Weights of a small GPT-style language model, trained from scratch on English Wikipedia.
Size: 19 layers, width 320, 8 heads of 64, MLP 960 tanh GELU, vocabulary 3832.
Each number is 128 + 24 x the weight over its row's rms, rounded and kept within 0 to 255. Layers, rows and columns count from 0. The size above them is the row's rms in percent of the matrix's.

# layer 8 attention output (transposed), 512x320, rms 0.0744, rows 275-299, columns 0-63
size [ 54  64  54  59  60  63  52  55  54  68  42  62  53  56  48  63  59  48  61  46  41  44  57  53  51]
[[162 125 133 123 120 171 103 165 128 144 137 143 131 144 119 124 127 138 133 128 105 173 162 118 152 153 137 173 134 112 126 140 166 118 119 166 142 126 128 101 143 132 163 139 110 143 136 144  77 144 129 140 127 110 190  93 132  83 148 111 118 160 140 132]
 [142 142  96 120 169 122 128 131  99 131  92 142 134 166 136 177 144 118 100 121 155 115 144 136 104 124  91 115 101 130 117 144 120 174 130 113 159  98 111 140 122 149 142  88  98 165 114 100 167 115 137 167  73 140 122 170 126 159 121 103  98 117 158  72]
 [145 142 129 111 146 137 123 162 118  90 166 113 159 133 132 109 146 136 127 162  92 160 140 134 147 146 141 201 132 117 139 153 129 113  82 114 154 161 130 138 160 161 103 152 120 137 161 157  96 111 128 151 159  92 159 137 147 143 137 104 154 163 141 115]
 [120 121 134 172 161 116 154  71 121 101 132 130 104  84  96 107 109 105 163 117 155 102  93  90 130  71 121 111 156 138 127 114 135 146 146 142 110 162  97 162  81 136  87 100 124 107 109 121 127 131 106 122 136 190 130 121 117 123 111 190 180 108 161 139]
 [ 72 145 120 127 124 105 145  82 126 117 113 107 111 154  91  70 149  86 149 172 137 105 120 115 154 152 151  86 151 143 119 108 140 135 117 110  96 160 134 137 121 123  94 123 156 125 154 149 145 115  88 130 128 175  93  84  75 122 129 117 138 124 136 121]
 [112 111 131 154 130 144 130  51 137 111 104 118 135 149 114 151 123 137 145 117  88  97 137 114 128 138 127 103 116 151 132 130 148 146 156 184 124 125 114 125 109  86  85 131 146  97 105 178  98 150 115 126 126 174 121 113 142  88 123 167 116 145 118 140]
 [144 128  92 108 132 119 161 185 117 131 125 122 130 148 166 133  92 183 121 120  88 141 134 134 110 133 122 130 106 145 155 169 113 118 124 168 106 102  95 155 140 103 229 139  64 122  97 115 137 133 124 167 171  87 123 141 137 136 137 143 149  72  98 148]
 [142  93 107 163 117 114 147  76 102 106 110 127 123 108 135 172 113 119 101  97 150  87  95 148  82 109 103 127 143 175 135 110 136 142 159 163 106 136 108 143 108 112 142 147 114  94  82 114 123 116 124 112 137 166 118 153 130 153 122 161 128  85 137 143]
 [111 146 125 135 113  85  99 125 133 117 148 138 142 135  83  77 142 113 133 164 144 141 138 114 159 164 164 123 136 119 114 106 120 108 115 151  80 154 132 124 138 178 114 133 132 147 147 134 143 116 104 138 160  97 146 108 115 104 117 125 153 134 151 110]
 [138 118 111 113 122 134 136 117 145 151 123  72 152 121 131 173 126 135 138 117  72  87 106 150 147 104 108 163 168 144 146 148 139 138 103 119 125 128 108 101 133 143 117 152  68 108 106 132 142 143 115 138 165 171 149 130 159 164 140 150 160 151 144 116]
 [143 142 118 119 164 127 115 107 143 128 147 128 148 104 122 146 135 103 111 152 142 134 107  97 131 106 149 171 143 129 136 139 134 139 125 163 140  92  97 156 116 127 129 129 138 146  82 160 158  99  99 123 140  61 134 160 138 119 109 173  93 150 162  86]
 [135  82 132 161 106 128 130 131 148 131 118 132 134  91 129 171 120 145 132  92 164 154 154 137 111 158 135 104 124 133 102 118 127 153 154 183 122  48 122 131 117 144 166 122 118 101 103 153 135 135 123  95 162 166 136  80 174 113 111  92  99  90 104 127]
 [135 153 141 146 140 130 144 130  97 135 143 145 157  73 117 118 144  86 112 107 142 157 110  90 162  97 122 156 163 124 101 142 143 136 142 134 140 172 141 139 113 137  51 142 166 154 106 145 141 115 161  96 131 105 138 103 121 134  93 149 139 117 131 109]
 [105 157 149 120 165 141 116 157 171 102 156 106 158 124 131 102 138  92 113 129 123 109 139 130 157 147 145 167 161  86 127 146 165 115  76  99 156 158 147 114 170 152 100 145 164 181 129 102 153 143 142 116 141 147 115 133 116 120 116 141 110 121 127 144]
 [176 144 130 111 132 158  79  80 136 139 135 150 137 153 137 146 144  73  88 149 145 134  91 104 154 124 163 113 103 121 112 124  85 143 172 102 132 160 143 141  75  95 105 115 103  76  94 137 101 124 138  88  80 150 120 147 123 119 136 100 113 120 153 140]
 [110 128 155 176 130 129 128 138  97 119 162 114 146 113  99 139 124 112 131 129 134 150 147 103 140 155 163 142 154 108 118 111 115 142 121 162 149 158 111 153 135 135  89 119 165 130 125 192 104 115  88 106 197 122 159 105 143 128  97 148 150 107 100 126]
 [147 118 135 150  91 129 126 126 122 144 147 156 113 158 132 184 148 120 152  55 123 132 154 143  67 108 103 123 128 123 138 113  97 148 129 143 130  83 134  93 145 156 157 125 168 157  99  91 128 160 145 128 115 137 119 137 145 123 103 144 125 123  79 127]
 [126 146 147 147 180 129 109  66 124 111 122 117 111 124 158 122 135 125 129 131 172 124 120 121 100 121 131  89 127 142 130 123 130 163 109 127 136 182 103 138 105 116 131 157 138 100 155 167 121 106 151 141  95 144 109 120 112  92 136 113 115 153 127 143]
 [131 117 133 139 103 114 114 152 140 106 145 124 117  92 113 115 145 141 137 121 133 132 131  94 180 177 157 142 155 114 153  91 119 121 120 133  82 158 129 141 132 150 113 125 176 136 125 171 103 135  97 109 214 129 149  89 121 119 127 144 109 128 109 123]
 [129 116 114 116 158 153  85  74 103 157 150 123 132 133 144 125 112 145 126 127 141 140 139 102  76  83 122  94 152 100 149 167 174 142  72 136 175 137 119 132 144 144  90 113  97 153 122 154 150  78 155 192 142 120 153 138 129 150 150 119 154 123 166 163]
 [152 146 126 152 136 147 118 125 114  94  93 127 134 103 140 136  72  91 126 100 123 116  92 116 137 107 136 131 121 120 131 128 175  99 125  90 139 153 102 153  77 101 105 124 152 137 175 127 126  96 120 125 122 148 102 110 118 154 172 116 133 110 106 127]
 [150 103 117 123 110 123  83 127 136 147 140 135 138 129  86 123 143 110 141 159 115 123 122 118 126 110 168 134  99 113 144 112 121  98 136 139  70 152 154 139 135 153 106  99 105  65 102 113  87 139 111 108 122 135 128 139 122 105 114 114 136 111 145 173]
 [160 111 115 130 158  96 145 117 142 116 114  89 114 102 117 126 102 108 100 125 173 125 136 130 121 100 120 123 111 139 117 136 136 110 153  55 109 167 132 143 131 152 110 118 109 140 132 100 118 111 158  89  95 140 116 166 164 170 124 104 120 122 130 119]
 [104  87 156 103 130  90 141  99 120 132 154 147 121 120 131 120 158 139 152 128 118 147 125 130  98 115 130 163 190 158 201 121 103 181 117 126 117  97 116 145 142 143 141  85 182 152  97 147 106 107 100 138 160 108 161 129 126 162 137 158 157 108 166 129]
 [153 147 128 131 155 124 160  93 109 129 141 132 121 122 152 118 143 141 151 139 115 112 128 103 167 100 124 107 135 121 114 139 107 103 153 169 145 141 123 150  79 137  98 150 102  89 132 146 134  94 146  98 122 124 137 150  98 127 119 154 159 197 141 117]]
# layer 8 attention value, 512x320, rms 0.0486, rows 276-299, columns 0-63
size [ 76  74  73  75  81  73  72  75  80  67  78  76  76  70  77  77  72  73  72  65  66  72  72  73]
[[128 129 150 163 130 152 111 138 147 124 128 138 150  84  84 112  75 146 137 157 118 131  92 148 124 108 140 126 115 101 117 123 170 110 152 137 114 143 152 138 143 118 110 191 127 107 107 127 108 139 122 137 129 123 102  97 122 135 155 134 120 128 131 174]
 [104 128 105 121 104 123 128  54 131 165  80 144 108 145 111 121 137 140 167 109 138 114 118 125 110 120 129  93 136  86 145 119 128 134 153 126 119  91 125 116  84  96 137  83 103 119  66 127 126 113 125  96 103 154 115 119 117 118 125 132 138 127  69 124]
 [160 126 123 108  96 140 126 170 129 124 130 136 159 114 156 112 159 112  98 140 128 137 154 128 161 160 131 130 123 147 135  62 116 116 137 109 122 135 187 103 144 103 165 139 167 117 155 142 131 131 142 148 163  73 137 138 166 138 157  89 114 114 124 103]
 [156 129 158 157 122 138 117 132 161 105 140 173 130 111 158 153 133 129 120  93 103 137 164 123 131 116 145 155 131 163 140 135 123  86 123 146 151  91 136 151 118 112 165 113 110 130 123 101  91 118 142 112 155  89 178 159 151 110 139 141 129 134 123 126]
 [189 152 160 142 139 111 117 199 133 132 136 196 133 104 186 109 129 109 112 136 163 147 173 137 172 130 133 155 142 106 135 101 151 105 116 122 153 180 123 107 126 141 186 104 127 170 174  93 131  99 140 141 150 113 145 145 121 142 102 110 109 110 138 131]
 [119 113 136 100 145 141 117 142 160 141 124 143 121 147 108 132 212 117 134 109 110 109 118 119 130 128 118 139 154 127 132  85 148 111 114 106 128 154 120  58 133 134  43  83 132 102 146 118 141 112  80  96  70 138 120 130 117 105  65 100 116 148 136 104]
 [136 126 155 143 150 156 129 192 120 140 114 144 132 112 136  89 125 142 121 134 114 119 127 117 167 138 131 106 130 122 126 108 129 133 131 121 102 102 124 122 160 122 119 115 150 178 168 110 127 171 126 142 160 117 117 114 115 125 101 122 130 118 125 132]
 [126 119 103 129 102 117 142 118 124 127 170 108  86  69 149 141 133 160 155 100 120 122 143 126  92 126 122 124 130 133 143 161 124 144 146  99 161 102 137 126  94  95 148 118 135 107 116 167 127  96 151 132 100 115 113 139 129 141 178 125 179 138 121 108]
 [137 134 112 117 146 119 124 135 136 117  55 189 108 163 143  82 140 104  83 108 149 143 155 130  74 130 126 121 124 134 133 135 122 132 147 138 106 119 148 200 116 108 143  91 156 132 130 110  95  92 137 109 155 123 113 122  91 123 113 124 106  98  74 108]
 [118 123 152 169  87 137 132 138 148 126  81 127 153 116 138 112 138 158 127  98 110 140 175 147 118 122 132 105 125 108 166  91 132 132 143 114 124 140 138 132 157 134  97 139 111 162 183 107 113 122 134 140 117 119 102  90 102 141 157 116 160 112  79 132]
 [145 134 116 123 131 119 123 143 135 134 130  98 156  97 123 120 151 144 145 154 111 119 110 136 138 136 123 110 119 130 125 126 157 127 100 108 115 183 127  96 124 122  79 153 100 175 122 130 105 130 115 154  87 122 114 160  60 147 129 140 147 156 117 135]
 [ 93 148 116 126 138 138 111 106 172 158 131 103 127 142  94 132 106 140 137 133 138 135 127 129  95 141 140 107  99 133 137  94 108 114 142 125 124 130 146 113 147  92 195 111 111 116 168 161 125 161 130 148 100 140 132 151 151 125 185 135 110 114 129 101]
 [122 123 102 144  57 105 141  90 101 138  78 123 101 133 126 135 131 136 168 114 131 136 128 120  76 126 122 116 110 168 136 130 121 101 138 117 105  86 114 168  59 109 159 100  98  98 118 139  63 102 136 144 145 116 142 129 178 110 188 129 137 182 109 103]
 [113 115 164 155 113 114 133 185 129 131 123  79 120  94 113 108 111 178 173 131 156 118 179 131 104 130 127 135 135 136 134 112 154  65 134 146  97 110  82 112 162 116 104 154 143 160 146 141 130 138 114 174 166 120 112 104 106 135 102 137 126 151 118 116]
 [123 131 125 127 117 104 108  83 167 156  97 126 140 149 186  90 126 148 132 149 123 111 142 135 119 134 141  98 130 146 138 105 143 141 150 100 119 117 171 137  82 129 177 105 116 144 124  95 127 133 169 142  63 115 111 119 119 123 167 126 107 140 152 129]
 [120 130 120 132 180 121 121 163 143 136 119 115 144 124 152  97  80 140  63 194 134 119  85 107 160 134 120 117 135 145 113 136 133 155 128 141 127 120 133 186 107 167 129 148 101 129 143 134 115 124 161 145 124 126 159 120 122 152 136 127  81 107 155 165]
 [139 111 129 140  66 152 141 198 111 123 117 138 120 107 127 139  84 141 150 106 110 126 172 141 145 130 124 156 140 142 121 111 111  99 159 129 134  74 146 107 148 136 172  90 150 116 108  69 108 109 113  92 152 125 137 114 173 158 103 133 155 140 116 124]
 [ 92 127 128 109 128  98 137  55 117 146 127 158 142 126 142 126 128 128 144 134 135 120 134 134 134 127 132 109 126 121 151 164 125 141 113 126 164  97 143 105 125 144 143 132 104 157 118 119 168 119 120 115 102  92 137 143 161 114 122 129 150 126 116 101]
 [119 139 123 137 115 116 148 169 124 127 140 113 107 103 127 130 127 147 156 130  89 133 147 159 162 137 130 174 119 146 139  76  98 128 210 108  68 114 127 158 138 102 134 115 184 120 149 128 108 151 159  85 120 145 135 131 136 142 145 122 135 151 119 127]
 [108 141 146 138 128 141 134 127 102 150 138 116 128 118  98 107 142 125 108 134 179 123 131 149 111 142 132 152 135 104 132  86 100 170 150 166 122 110 170  84 160 162 129 142 110 109  84 102 146 169 124 153 143  97 104 150 158 116  63 134 132  83 147 142]
 [103 111 134 129 136 110 144  75 103 126 134 101 101 150 175 145 161 162 138 105 151 122 119 134 125 147 128 104 139 128 134 142 132 102 136 124 145 126 111  62 134  97  64 170 137 178 127 161 161 154 119 105 173 137 141 119 110 125  99 137 147 131  93  98]
 [104 139 130 104 117 175 139 144  84 120 146 146 150 109 122 139 128 134 163 122 103 140  91 130 123 137 121  99 124 118 121 120  92 138 113 170 106 102 121 123 125  93 125 164 142  97 112 145 169 177  75 182 139 148 125 101 112 110 123 130 135 149 144 127]
 [147 143 113 120 126 151 129 110 142 134  59 153 132 150 133 126 129 133 116 142 112 113 125 144 170 127 138 106 111 123 124 119 148 128 127 162 100 107 164 150 146 117 104 137 123 126  99 109 133 115 129 137 150 100 124 111 147 107 128 119  95 146  52 126]
 [116 113 134 158 133 129 120 201 131 143 127 117 110 125 103 113  86  90  79 129 154 145 162 100 104 146 127 160 147 137 126 120 119 134 127 129 157 121 110 146 167 104 181 105 146 160 158 119 160 112 141 151 120 125 137  75 118 149 119 128 132  46 166 152]]